Weights of a small transformer language model: biases, a variant of Muon for these matrices.
Each number is 128 + 32 x the weight over its row's rms, rounded and kept within 0 to 255. Layers, rows and columns count from 0. The size above them is the row's rms in percent of the matrix's.

# layer 11 attention query, 128x64, rms 0.128, rows 0-52, columns 0-63
size [ 94  87 123  97 102  85 117 104  80  85  83 109  98  88 107  86  84  99 100  96  98  81  90  94 118  97  93  87  85  97 123  75 107  87  92  94  91  96  83  84  93  88  74 128  87  98  90 101  63  96  91  99 101]
[[145 186 111 123 137 122  42  59 116  91 171 127 127 118 100 189 183 142  75 161 116 149  67 158 120 101 193 134 117 157 147  97  84 118 177 123 126 119 106 143 103 126  64 162 128 132 158 125 163 115 128 102 126 130 181 172 129 131 103  97 141 113 160 124]
 [ 61  89 131 180  71 117 194 110 153 113 144  93  95  93 157 142 165  68 132 201 117 176 104  78 127 122 108 125 106 123 170 164 157  89 151 163 134 123 101 133  85 133 197 122 125 115 169 115 124 108 129 116 147  82 146 119 127 112 135 109 181 118 165 166]
 [154 155  87 135 149  97 167 142  79  75 110  76  92 119 154 156 120  96  91 149 156 114 103 163 165 140  92  97 123  86 123 147 168  93 120  99 175 169 116 114 106 113 122 186 108 123 151 152 183 127  67 120 118 154 129 159  99 183 155 122 103  68 179 183]
 [172 178  92 106 200 156 104 131 102  95 131  83  87 176  79 117 117 170  98 131 158  92 127 144 125 208 180  91 187 157 122 116 108 147 102 138  80 105  75 146 137 105 145 153  86 160 101 131 144 149  68 135 148 143 130  78 137 105 109 131 139 109 131 157]
 [149 166 136 177 141 136 139 147 183 167 142 131 116 127 139  95  95 155  57 110 186 107 117 118 121 181 187 119 140 170  85 100  66 153 145 110  91 154 123 133 105 158 152 151 144 133  61 116 106  74 114 166  99  81 122  65 152  91 108 129 167 110  99 148]
 [162 152 113 121 115 111 113 130  89  97 145 140 158  58 116 190 142 115 138 196 158  78  69 129 120 114 105 133 140 110 184 152 150  69 151 173  94 151 155  99 106  75  88  96 165 114 176 111 140 130 206 157 122 100 159 183 129 137 134 114 153 109 125 113]
 [179 205 147 156 154 123 101 170 100 169  92 133 134 122 160  97 122 123  41 146 143 112 108 122 132 179 174 153 108 122 112  84 140 165 161 166  85 115 176 130 111 127 140 145 127 129  71 150 124 151 138 141 137  82  98  58  85  85 125  80 141  86 111 127]
 [123 170 127  98 173 117 136 117 129 126 144 169 148 140 117 153 149 118  84  95 100 134 140 125  50  78 131  91 143 161 140 137 103  41 170 145 173 158 201  95  78 167  91 159 175 125 107 131 143  92 135 124  76 128 174 135 134 117 157 116 106 128 138  60]
 [130 111 125 175 144 114 139 109 161  63 158 166 132 118 117  80 148 154 172 135 184 126 114 113  41 141 155 156 121 116 102 145 126  73 143 112 119 171 129 158 171 165 148  94 158 186 140  83 103 130  98 102  89 118 189 121 132 103 155 145 156  98 117  48]
 [111 157 145 164 122  84 189  67  96 111 129  98 100 149 124 130 188 143 124 193 125 118 177 124 113 110 140 108 110  45 127 154 163  70 114 122 102 142 105  73 149  90 134 160 160 174 128 117 129 105  96 141 100 171 182 100 104 150 100 147 170 110 174 154]
 [143 196 117  93 124  72 157 181  82 115 118 152 145 102 134 148 114  48 138 158 130 143  98 137 137 129 131 145 136  62 131 120 123  97 114 141 155 166 104 150 130 118 186 120 112 147  96 176 136  63 133 173  27  97 157 140 104 123 161 143 102 151 151 119]
 [116 135  95  89 101  59 163 142 112 171 126 123 141 123 127 201 103 105 168 178  98 103 145 138 103  55 134 105 126 171 166 142 149  56 160 129 159 138  61 102  75  72 134 136 155 117 124 131 154  86 117 167 120 146 130 168 140 165 156 100 102 136 163 124]
 [152 166 190 136 147 147  85 123 150 212 130  91 193 121 118 165 158 131  93 116 133 122  99 144 105 145 134  73  78 120 130  78 111 145 119 157 153  94 128 136  76  60  99 156 194 123 112 117 107  99 140 159 195  89 130 128  78 128 159 120 114 117 110 134]
 [117  92 103 100 108 127 164 132 228 217 132 148 123  97 118 148 139 136 129 107 136 150 160  51  79  90 144 157  97 170 172 100  92 131 176  91 121 155 127 173 119 126 180  89 119 127 148 104  76 137 125  98 144  79 118 115 145 119 153 115  95 118 115 112]
 [138 106  98 133 144 117 101 140 135 143 145 142 112 175 193 140 131 148  86 105 184 156  55 158 106 140 180 106 139 135 101  65 129 180  82 179 122 119 104 120  89  80 146 153  76 221  90 138  86  92 100 152 117 136 103 136 147 151 153 147 113 135 140 110]
 [113  88 107  77 122 150 164  74 165  83 170 127 116 126  84 170 145 181 133 114 114 123 211 123 152 101  79 112  61 129 143 127 190 131 101  94 133 132 124 144 158  71 135 119  78 160 158  89 107 165 109  51 167 136 127 118 138 138 119 125 143 129 157 142]
 [ 52 122 173  94 176 171 146  74 117  87  98 119  84 127  81  81 156 159 115 102  87 176 166 106 164 140 175 152 150 121 145 168 176 135 120 100 139 105 150 100 154 142 146  87  63  90 117 103 152 131 178 136 169 118 170 114 143  94  90 109 134 142 133 147]
 [177 212 104 139 127  84 110 123 137 136 121  80 159 163 170  99  99 135 159 131 123  82 101 172 233 170 116 105 139 111 148 104  80 113 133 116 123 106 141 115 150 144 103 126 152 107  22 174 112 126  89 146 108 138 118 144 111 118 151 124 137 133 113 155]
 [144 113 141 144 163 118 105 152  63 112 117 119 146 103 147 119 115 187  15 110 133 153  77 107 158 127 157 114 156 162  97 111 163  53 221 129 131 129 136  88 117 116 137 111 147 140 109 129 140 144 129 192 119  90 160 102 125 140 121 106 162 116 174 122]
 [149 114 102 177 100 132  72 154  83 102 158 112 120 172 176 143 119 137 145 112 140 116 117 164 146  84 150 119 178 170  58 103 113 169 107 121  85 120  77 100 107 179 107 171  75 163 130 152 130  79 103 143 149 147  69 125 119 123  88 171 133 125 167 187]
 [ 66  88 104 109 115 133 153  93 147 135 106 186 162  81 133 131  89 139 133  96 114 150 140  92 164  82 108 175 154  84 162 154 141 133  75 148 143 171 159  75 150 126 165  56  86 108 125  98 124 121 203 148 171 106 163 125 106 167 111 138 114 152 136 172]
 [165 118 169 130  96 135  54 122 110 184 165  92  86 151  82 128 137 153 111 129 137 200  78  87  90 186 128 117 138 134 161 134 117 149 152 156 124 133  97 140  94 123 155 131 170 103 109 146 119 223  56 130 129 171  98  84 124 144 122 136 125 160 144 127]
 [191 103 157 177  75 168  99 131 153 110 163 102 137  95 139 146 124 170  53 118 143 108 114 137 132 172  82 116 125 131 132 153 125 128 148 153 100 116 124 157 133 167  82  81 172  69 142 101 133 203 172 134 127 135 133  93 116 147  76 119 204 155 101 116]
 [123 165 109 168 109  82 194 115 189  74 161 152 139 141 188 143  85 132 110 154 197  74 121 172 148 173 136  77 123 127  93 139 128 110  83 134 118 166 133 114  90 140 110 143 122 114  99 124  85  43 151 144 138 116 134  91 108  97 142 146 164  89 117 143]
 [200 176  46 113  82  81 142 174 114 131 158 145 106 155 175 158 113  77 169 167 114  74 137 117 110  50 101 120 109 138 135 125 128 100 161 116 122 152 106 149  89 179 143 115 122 171 160 124 109 114 119  95  87 129 120 156 143 152 165 153  98 129 152  80]
 [105 140 137 141 151 141 137 106 120 118 168  72 147 117  89 114  98 171 128 142  99 127 173 104 149  49 128 113 146 121 151 168 114 103 129  78 130 128  56 117  98 224 180 137 140 147  93  72 158 144 100 206 164 119 173  94 126 124 114 109 126 121 109 155]
 [ 62 170 134  91  84  59 158 102 124 137 161 116 103 164 138 125 193 152 149 135 112 171 138 146 114  86 125  95  77 152 169 156 167 131 139  98 185 158  79  69 124 123 142 123 163 125 118 166 109  78 122 151  49 132 144 132 136 134 146 104 118 133 184 125]
 [107 136 124 131 150 140 102 161  64 188 111 122 162 136 163 119 170  89 128 107  97 146 136 155  97 121 108 133 153  76 113 125 113 147 123 138 158 130 145 114 138 108  75 218 106 136  59 209 187  84  89 169 110 175 118 154  95 122 136 106 107  99  99 117]
 [ 98  99 125 133 114 128 152 111 101 157 149  78 119  98 132 160 169  78 137 160  70 143 106 162  95  66 106 126 121 135 184 123 180  42 155 115 180 123  94 144  82 103 158 116 118 104 156 157 148 169 101 113 149 179 125 165 121 182 171  80 132 101 129 143]
 [167 169  91  85 115 109 112 118 154  47 188 122 135 146 111 179 104 135 188 166 128  96 147 100 116  99  91  54 123 122 169 146 148  93 105 108 147 147 131 122  65 163 120 122 149 114 183  79  91 140 127 104 160 148 135 137 112 147 135 168 111 135 168  65]
 [146  96 166 175 167 137 163 121 162 102 156 122 132 110 104  90  77 173 100  55 187 103 146 207 124 172 171 121 166 139  87 110 119 149  93 117 147 127 108 127 142 122 148 117 121  82  72 109 110 138 143 179 124 116  86  73 129 127  82 138 176 140  96 159]
 [122 168  89 147  86 123 145  97 139 131 111 132 112 168 157 216 142  69 101 109 105 126 114 135  92  88 108  98 182 139 148 190 112  75 167 127 113 130  94 181  81 218 140 126 162  93 155 140 134 166 125 107 118 167 171 125 122 116 163 115 158  99 128 115]
 [140 155 107  91 110  88 119  86 113  94 146 104 105 132 122 177  58 199 107 168 160 105 184 139 132 195 131 134 139 148 133  84 130  95 108  59 106 120 135 178 157 143 126 144  81 138 102 156 121 165 103 114 205 145 172 134 124 110 141  92 164  89 139 111]
 [157 118 134 132  75 140 115 169  58 177 173  64 106 147 156  97 167 178  92 130 100 154 145  91 115  97  73 125 148  61 109 145 142 145 124 136 103 167 131 134 139 102 122 147 146 155 152 160  93 137  83 103 120 137 161 130  83 150 196 188  99 113  99  93]
 [120 107 152 200  70 111 157 137 117 131 112 146  70 107 119 103 146 116 110 121 165 119 168 106  42 166 148 181 161 137 129 154 122 143 186 142  87 155 150 201 165 158 138 119 138 109  97 129 108 151 173  93 135 125  79  90 138  73 103  98 148 124  92  96]
 [115 169 128  79 118  98 109 139  51 154 127 166 181 113  88 162  84 100 190 164  69 118 115 111 184  46 120 134 113 168 138 119 146  72 172 112 142 163 114  72 106 103 141 102 133 108 139 133 140 123 144 146 162 132 132 138 117 161 137 136  96 173 166 162]
 [112 152 143 169 113 140 114 129  91  74 176 141 180  94  99 119 141 150 150 141 122 124  94 172 116 169 124 102 187 110 105 147 192  99  99 145 123 184 141 145 106 112 179  87 116  86 105 147  98 104 137  64 170 167 114  49  86 125 188 130 135 102 133 127]
 [ 94  97 154 127  98 120 174  52 227 107 131 175 102 150 114 146 121 160  97  94  92 180 160 110 145 142 143  99 136 115 116 175 141  91 132 148 138 115 150 151 122 154 127 105 127 123  60 116 117 123 173 100 138 153 118  66 166  82  94 116 137 195 116 107]
 [100 128 139 120 147 182  86 108 114 156 148 198 162 158 136 143 188 131  92  87  94 200  94 119 119 141 117  96  99 148  98 113 108 146 104 126 102  92 137 119 109 192 125 108  84 141 172 167 145 183  67  90 105 177 126 100 124 100 135 120 166  96 175 160]
 [194  83 100 124 153  78 132 127 122 111 164 141 185 138 143 177  78 164  96 162 163 102 191 166 104 145  88  91  73  69 156 122 130 133  86 118 168 114  79 190 143 125 130 138 101 138  94 111 165  96 100 137 132 111 159  77 115 147 155 108 117 149 150  99]
 [125 106 212 144 188 145  76  90  79 132 156 128 173 178  98  93 129 183 171 143 142 106 167 145  78 148 125 102  73 136 121  72 110 122  76 102 138 100 137 138 182 117  86 157 169 160 151 108 121  95 127 129 166 165 138 136 123 114 137 140 143 117 121  71]
 [168 138  87 168 176  82 144 105  85 104 125 141 122 132 192 122 100  76  95 152 204  92  85 177 110 141 134 106  83 132 148 104 155  94 129 121 158 120 161 120 110 175 159 131  93 128 138 134 119 150 121 122 166  49 145 124 126 124 195  86 160  73 141 123]
 [156 140 136 110 155  93 157 117  69  67 191 101 146 147 109 131 139 171  70 134 124  96 199 151 133 159 148  82 171 106 118 105 133  79 124 107 166 116 108 212 140 119 100 146 109 101  94 160 123  49 129 127 123 147 160 115 106 117 145 178 110 134 145  90]
 [120 124 117  76 161  86 165 119  44  82 158 120 135 134 104 107 127 106 106 141 140 142  64 152 162 103 136  94 107 139 133 127 102  60 160 127 189 129  54 136 120 140 146 142 141 145 187 139 127 162  87 136 119  89 178 148 137 160 159 166 105 148 159 191]
 [155 139 122 132  93 108 124 114  98 212 109 121 122 134 119 110 148 101 122 142 116 120  93  86  76 142 141 181 138 107 113 119 114  21 170 178  90 174 135 171 161 119 151 120 139 192  94 174 142 138  96 100  71 172 156  86 108 152 143 151 135 114 144 114]
 [175 144 141 101 132  76 125 140  80 138 176 141 123 139 134  91 123 156 123 143 205 106  88 157 146 205 143  85  39 155 113  87 139 132 132  95 156 173  51 126 176 100 102 117  80 137 125 142 121  90 116 118 118 119  96 106 151 142 130 135 127 149 182 131]
 [122 114 177 174  86 105 118  98 123 127 158 105  68 176 151 143 118 149  66 136 140 175  89 170 106 136 143  86  91 181  80 142 166 113 131 161 157  98  22 164  99 162 151 139 115 169  91 117 119 109 120 125 148 131 142 100 163 104 146  99 141 168 127 104]
 [146 110 119 143 184 138 136 161 112  51  63 128 134 115 120  88 135 159 145 131 127 113 117  97 187 166 151 156 168  49 150 129 122 145 163  97  95 119 127 126 193 103 111  83 145  92 166 116 139 185 134 156 149 145 104  98  79 134  59 149 120 127 137 177]
 [ 92 102 118 200 108 140 129  95 166 139  98  77 125 116 143 142 163 142  55 101 140 111 133 153  56 128 149 133 186 126 126 151 152 135  79 165 152 165  90 121 104 107 169 167 180 143 120 132 139 115 133 104 145 148 115 114  92 145 126  82 132  50 104 204]
 [107 128 104 115 104 119 125 116  94 118 133  77 166  88 123 122 166 105 133 123 127 102 143 100 119 106  81 120 143  97 203 161 132 119 156  75 169 130 118 145 139 192  93 107 154  48 201 166 133 167 184 154 179 125 149 134  66 154 100 148 123  82 135 147]
 [123 141 127  99 123 118  97  66  56 116 134 124 121 180 116 160 146 118 174 139 117 132  63 178 137  85  88 101 131 155 152  96 124  78 112 169 103  59  97 103 139 100 131 119 140 188 184 136  79 189 117 101 135 147 149 181 136 130 178 141 159 134 142 139]
 [126 143 193 141  99 125 130 110 125 191 141 111  62 141 121 107 143 157 104  90 172 157  73 157  82 168 135 113 137 182  83 136 178 124  87 173 130 143 124 149 136  98 133 121 113 132 100 159  86  89 154 108 146 129 101 145 149  89 216 116  98 109  87  73]
 [154  89 123 119 150 152  96 192 117  72 164 120 138 130 106  93 110 176 183 210  88  74 135 157 157 126 139 115 128 146 116 173 151 138 160 135 106 139  88  90 100  58  76 113 129 106 180  64 166 116 122 103 166 141 131 119 143 132 129 121 125 151  76 154]]
# layer 11 attention key, 128x64, rms 0.13, rows 0-51, columns 0-63
size [ 94  92 114  93  96  85 113 106  85  96  86 102 112  92 112  86  89 102 107 107  89  89  93  97 112 104  93  90  79 102 118  71 109  90  94  94  96 101  91  87  92  92  84 122  90 105  97  96  64  97  86 105]
[[ 88 134 187 146 113 116 104  67 113 184  81 112 180 120 170 134 116  43 143  90 154 125  99  84  92 127 144 132 125 129 135  93 143 108 145 169 106 119 108 102  99 158 146 162 156 152 106  99 129 134 101 129 104 142 168 153  71 106 156 161 166 219 106 123]
 [163 122  97 125  96  52 148 149 149 154 159 136 123 173 194 101 142 172  99 149 105 178 133  87 142  93  97 117  92 103 129 114  95  96 128 133 125  37 125 143 142  57 119 107 165 166 105 123 180 134 148 159 190 142 175 106 131 135  91 148 149 121 120 103]
 [114 113 195  92 112  82 113 119 166 144  82 147 100  92 149 165 147 137 109 186 153 149 158 141 133 123 135 133 138  78 137 119 115 120 106 128 133 115 114  90 130  94 205 174 156  96 114 131 113  68 207 153  49 168 100 125 124 155  69  97 123 145 142 154]
 [ 99 149 159 118 122 189 114  86 105 136 152 141  67 110 146 146 128 145 163 117 118  85 106 134 118 111 155 173 189 143 148 127 183 141 101 101 153 128  45  25 130 123 131 125  77 133 165 110  91  85 136 160 134 176 140 134 122 152 148  98 126 131 131 190]
 [142 176 135 158 134 185 139 125  32 131 189 101  94  94 173 113  84 117 138 151  86 110 130 192 145 106 117 133 153  99 138 132 121 172 127  69 171 144  86 105 143 109 136  88 135  95  92 127 126 158  88 167 157 106 156 168  94 141 160 119 128 146  71 155]
 [ 57 119 134  58  80  96 160 131 130 133 110 102 176 153 122  69 136  78 116 152 133 203  66  55  93 188  98 141 123 112 144 115 121 164 163 150 104 120 137 187 121 107 156 125 130 121 123 119 141 119 170 176 111 116 166 164 132 114 112 170 138 142 117 143]
 [121 102  95 130 125 181 133 118  94 162 140  89 124 109 103  63 110 127 153 144  71  91 131 166 101 122 142 139 182 163 176 111  96 168 109 150 105 126  50 172 181 133 191 126 153 145 113 130 124 130  46 192 119 124 103 131 145 125 117 124 190 143 111 130]
 [124 172 187 128 165 115  71 143 137 133 108 130 195 170  87  97 109  53 162  90 115 164 149 168 129 165 141 107  83  58 154 110 114 121 172 143 193 124 119 178 113 101 139 152 123  99 107 125 148 157  82 145 106 121 106 101  73 128 147 140  83 128 122 154]
 [103 122 113 146 104 126 162  98 140  89 185 142 196 192 161  88 208 142 130 137 111 168 113 185  99 120  95 103 105  81 118 131 130 175 154 147 201 117 130 116 129 125  97 131 113  78 107 130 106 124 146 112 140  76 111 146  65 122 189 146  91 103 130 137]
 [106 119 125 149 122  32 145  76 125 104 103 174 151 149 164 104 127 104 107 178 114 179 160 130 144  93  83 113 160 106  74 153  75 111 157 133 170  97  84 100 134 161 167 124 140  91 166 104 101 127 184 206 115 164 146 124 139 115 159 106 138 144 123 148]
 [104 111 190 107 149 104 105 143 129  60 111 111  89 151  74 108 175 118 127 173 117 174 163 122 145 156  22 107  98 143 165 134 142 162 118 108 130  92 102  82 166  96 184 131 143 146  88 173 134 125  86 152 102 133 151 126 136 106 123 133 131 193 136 153]
 [147 178 120  93 165  64 100 133 151 137  76 128  59 182 133 117 104  80 124 118 182 186 125  57 144 178 125 139 102  77 146 134 136 154 179 101 123  95 158 134 126  81 160 149 154 109 148 150 107 185 119 140  82 177 130 137 104  96 115 106 113 123 153 134]
 [139 180  97 187  97 107 125 149 108 155 131  95 172 122  92  83  84  47 142  87 163  96 116 116  98 132 175 172 157 165 126 105 140 107 151  65 131 122 161 145 151 127 186 174 141 143 100 119 107 162 101 177  95  91  94 166 125 103 136 139 161 169 119  98]
 [170 164  89 152 155 161 111 167  90 149 191 120 115 181 148  76  95 142 123  78 134 136 118  96 163 114 147 134 108 158 146 104 102 134 152 110 180 165 177 146 117  40  74 105 136 137  87 150 131 170 153  97 160 125 104 104  74  81 135 138 121 147  97  91]
 [156 211  97 177  85 103 105 115 105  97 161 105 107 108  84 114 138 131 148 128 151 151  59 149 145 133 116 121 143 119 188 130 149 106 119 137  88 106 139  25 143 174 195 121 140 130 112 124 140 121  99 141 128 162  97 197 123 138 172  97 162 112 106 127]
 [155 142 117 135 125 125  93 117 140 189 127 182 159 138 180 140 103 127 126 136 122 125 122  74 142  81 146 157 129 175  83 130 120 106 161 152 163 114 163  95  85 145 138 113  80 166 133 123 115  84 239  64 132 155  98  60 142 125 116 134  93 128 151  88]
 [108  95 117  97 119 149 112 133 118 116  97 133 149 111 142 120 122 153 152 125  87  85 177 132 144 102 148 125 197 105 107 139 120 113 135 167 116 128 111 106  78 117  41 116 131 170 165 113 162 141 116 148 215 170 175  30 177 172 121 118 137 152 112 154]
 [149 137 164 165 158 149 206 132 117  65 121 121  90  90 125 109  78 123 122 154 144 110 113 132 137 144  74 128 168 135  73 120 172 156  79 111 144 138  56 113 162 153 178 219 130 113 128 144 104 103  97 133 113 121 144 161 126 150  90  83 169 147 152 100]
 [111 101 119 103 136 127 144 150 116 195  99 103 119 131  92  83 106 142 133 166 118 163 151  98 145 188 147 150 165  10 153 125  76 156 148 144 109 115  82  59 139 135 147 128 184 125 126 118 181 130  89 171 134 152 124 107  94 116  87 132 134 122 105 171]
 [149 161 147 147 140 115  85 118 108 130 148 140  74 126 139 199 142 142 111 167 198  62 110 135 137 117 100 135 127 108 135 158 150 102 118 119  60 107  76  86  81 181 131  83 147 114 153 110 143  68 108 130 131 168 132 224 155 141 161  99 142 137 141 126]
 [114  96 115 119 129  76 121 187 125  90 133 162 137 143 120  72 115 150 138 140 140 128 126  70 198 128 102 116 125 131 148 196  81 131 161 134 107 126 167 135  94 104 114  79 132 158 158 117 165 135 140 107 174 106 157  66 204 177  82  89 145 146  76 105]
 [168  56  87 142 117 140 163 112 150 187 126 148 114 107 113 133 101 130 164  84 114 145 120 124  84 137 189 105 142 130 125  93 178  93  96 103 163 127 142 119 244 139 130  92 146 163 175 138 136 154 117  72 110 124  83 130 117  93 107 138 161 112  98 168]
 [123  74  94 129 108 168 202 109 133 185 135 148 169  62 134 108 105 121 129 148 126 100  98  87 112 148 172 152  88 135 122  84 109 117 134 145 144 113 113 164 168 182 147  82 110 126 151 137 160 140 121 129 127  71 188 113 105  86  92 199 159  78 101 108]
 [148 197 140 157  74 117 120 151  74  85 181 130 122 125 168  82  94  98 120 215 127 142  97 183 142  82  91 132 126 113 114 141 176 149 158 128 147  77  80 126 115 120 193 128 135  93 120 115  99 103 136 161 121 104 153 169 124 188 139 126 123  92 120 105]
 [149 160 141 134 181 112 115 115 153 132 169 129  89 178 124 129 154 126 105 161 177 175  63 145 128 162  59 104  44 149 147  96 116 133 166 134 172 126  94 174 101 129 160 112 132  58 106 172 132 115 105 107  84 174 128 144 115  91 127 114 121 108 178  96]
 [108 160  98 103 228  74 132 116 130 149 123 192 120 141 171  86 101 134 174 132 144  84 172 160 126 123 115 142 132  62 116 123 135 117 162  38 163 119 113 117  99 125  86 100 125  91 163 161 124 116 136 122 158 147 155  65 152 154 126  97 152 156 128 144]
 [161 106 114 159 176  66 113  89 151  84  97 106 174 128 145  89  81  73  99 176 132 168 170 136 138 117  99  55 166  90  91 153 171 137 146 125 153  99 143 109 132 143 145 112 159 142 128 183 123 188 151 124  87 184 127 110  89 161 114  87 118 149 116 138]
 [100 161 165 121 138  85  87 121 164  29  99 157 107 110  84 169 147 114 128  84 133  99 182 127 118 146 113 126 135  98 152 148 108 116  78 129  72 154 116 165 138 160 190 195 151 141 104 125 110 125 126 175 102 126  51 143 125 120 155 112 121 171 123 165]
 [152 130  88 117 103  66 125 150 179 150  70 137 116 156 129 128 137 139 131  83 177 154 140  35 117 127 201 128  72  74 143 112 121 117 128 142 131 117 171 166 107  99 170 144 145 114  97 171 130 150 164 141 140 169 107  98 100  96 106 150 125 145 199  93]
 [117 149 138 128 148 116 126 127 153 179 158 159 140 168 119  96 114  83 125 147 184 161  75 160  94 132 138 133  74 130  90  64 209  84 188 118 187  72 142 162 122 121 137 106 117 112 157 123 130  89 152  55  83 136 123 117 152 126 112 135 110  76 140 114]
 [104 134 106 126  93 195 148 128  77 125 160 120 128  78 155 145 126 137 175 163 112  59 144 127 182  80 182 147 169  85 123 158 185 184 123  82 149 132 149  75 120 155 136  55  65 106 119 148 143 142 124 104 134  85 128 144 114 136 147 150 131  90 125 142]
 [171 121 204 116 161  80 112 137 157 107 191 146 143 131 150  92  95 145 157 111 145 146 126 158 137 175 158 117  45  84 134 126 142  92 135 144 163 132  69 163 106  82 150 148 101 118 165 113 107 140 102 160  91 163 188  94  53 142 128 155 147 129 132 111]
 [145 151 108  94 108 175 105 103 111 154 109 195  71 154 162  99  99 141 128 130 122 118 139 101 106 140 166 155 153 142 117  99 204 143  77 154 161 127  76  90 103 121 211 173 148 145 180 107 120  52 152  90 130 120 144  80 120 121 165 133  99 118 133 117]
 [ 56 128 102 156 107  71 128 146 146  77 152 180 163 119  93 137  92 139 110 158 149 146 148  95 102 161  96 140 135 147 142  99  45  78 102 114 191 174 100 105 142 147 161  91 198 132 141 142 126 110 155 165 139 161  56 136 137 119 137 128 106 140 153 112]
 [119 110  81 119  97 157 116 126 121 119 182 155 137 148 169 154 144 149 137 153  63  82 113 126  94 111 113  89 134 115 149 119  86 182  88 176 170 157 106 188 138  61 102  85 107 134 158 125 182 154 100 136 117  91 118 119 108  65 175 190 167 107 118 133]
 [143  83 150 117 167 100 105 171 120 183  48 122  74 195  97 136  94  90 113 140 171 162 129  78 121 159 117 147 117 131 108 192 135 145 184  87 100 120 129 167 107 107 134 119 165 127 143 153 125 149  94  89 113 157 113 109 174 136  85 108 117 192 166 132]
 [100  87 124 173  42 139  95 207 138 125 167 147 131 170 115 105  98 130 145 168 152  95  90 138  71  91 119 120 134  87  97 170 162 189 133 147 158  93 126 123 135 100 150  72 131 159 138 128  97 102 124 144 134 115  91 161 153 168 127 172 108 133 194 126]
 [197 134 110 140 128 133 101 159 120 156 138 179 121 127 151 127  77 116 196 128  66 130 114 153 146  79 108  88 108 111  80  90 131 113 162 190 144  98 106 101 164 130  98 131 110 166 196  88 153 177 104 112 157 103 139  56 137 128 118 153 170  82 127 115]
 [205  44 142 172 149 157 101 148 141 166 114 101 137 145  90  99 127 151 140  85 127 129 161 170 129 112 173  96 104 134 118 173 149  68 118 161  70 112 116 123 130 209 112 114 126 138  88 104  54  98 143 121 151 149 133 122  85 178 147 121 110 132 117 146]
 [146 169 114 152 138  83  89 109 177 143 134 212  89 145 111  77 149 116 154 127 149 113 139 147 157 130  77 133 135 149 160 112 156 144 140  98 154  85 153  83 159 166 212 171  93 114 119 149 102  77 145  92  92  93 126 105  93  68 107 144 143  78 132 137]
 [125 171  76 166 110 120 112 116 137 134  85 148 180 139  94 135 145  89 108 104 143 125 155 178  55 119 149 109 184 140 116 135 177 104 124  92 143 152 185 159 100 194 149 179  94  79 121 107 102 109 131 113 127  65 112 163 117 107 196 124  86 102 147 141]
 [162 115 104 127  76  96 133 112 144 142 164 100 137 177 134  54 174 161 137 137 108 157 114 187 162 129 135 121 153  98 165 133 168 167 131 132 128 113  95 165  85 118 212 172 113  65  61 145 149  61 114 137 128 136 116 124  82 164 109 121 137  91 136 129]
 [ 75 200 176 161 107 133  62 191 125 101 105 166 100 129 118 135 113  94 133 179 162  92 149  98 119 129 102 133 154 111 137  84 150 131 132 139 184 128  78  48 108 142 162 159 135 137 113 124 153  88 106 146  98 140 142 114 116  59 150 178 102 126 158 148]
 [124 109 179 164 128  74 126 151 164 164  61  76 127 168 124 124 156 132 111 147 134 170 152 104 152 117 125 133 119 113 149 174 137 105 160  67 161 143  97  33  93 112 131 157 135 106  78 179 135  86 143 107 103 166 127 110  70 151  95 145 144 178 149 149]
 [171 120 135 150 109 112 134 159 135 100 103 158  92 164 137 115 164 172 124  91  97 189 107  86  99 151  83  76 102 138 145 135  58 144 141 158 180 152  64 138 186 133 185 140 119 103 147 116 116 145  97 191 108  92 105 145 100  61 129 141 130 178 114 132]
 [176 102  91 192  78 184 126 115 124 140  89 101  74 138 122 135 132 112  79 184 139 136  93 140 115  80  86 108 203 152 122 152 166 147 151 118 138 130 127  77 127 170 172 149 146  91  83 183 126 116 132 107  84 120 114 166  80 101 110 136 146 146 108 174]
 [221 145  58 162  94  92  93  78 148 161 114 150 120 113 150 131 114 117 162 155 107 123 108 157 103 115 120 127 119  87 162 104 160 107 132 130 121  73  98  56 150 149 153 138 151 116 173 151 166 164  35 142 139 132 152 107 112 129 139 123 172  90 163 124]
 [ 33  56 162 101 159 152 193 143 125 135 127 123 111 113  91 137 177 166 115 181 161 102 149  97 138 103 150 141 185 135  96 148  83 143 108 142 103 148 102  95 150 100  72 135 129 145 152  95 120 114 204 123 119 133 127 118 133 108  83 128 194 118 118 138]
 [113 152 122 155 102  84 105 112 147 115 163 132 182  69 169 129 107 113 133 126 132  53 133 109 119  89 199 126 126  76 176 154  76 158 121 121 145 147 147 111 136  76 159 100 117 154 158  90  98 146 162 214  97 104 133 177 118 162 135  73 141 150 130 113]
 [ 75  98 153 135 149  90 144 170 173 103 137 126 159 133 132  68 129 129  76 130 195  82 152  89 123 138 179 116 133 117 112 117 150 115 146 110 138 169 109 211  87 114 126 135 141 136 126 149 159 103 193 121  50 117 154  91 121  95  80 170 144 162  90 131]
 [167 119 128 124 100  67 139 102 152 137 111  96 179 181  98 105 120 136 120 110 129 211  92  61 114 175 133 130 127 139 116 167 186  73  98 120 100 141 113  78  87 161 160 165  80 105 149 136 120  87 144 125 137 174 145 152 117 164 144 118 119 114 199 100]
 [167 132  45 119  31 154  77 157 114  81 130 114 148 126 135 123  90 120 166 147  98 142 104 138  77 136 130 109 187 109 167  92 178 149 107 155 127 162 135  99 137 104 128 133 149 109 146 139 144 182  75 183 136 122  79 158 129 160 157 122  95  98 155 145]]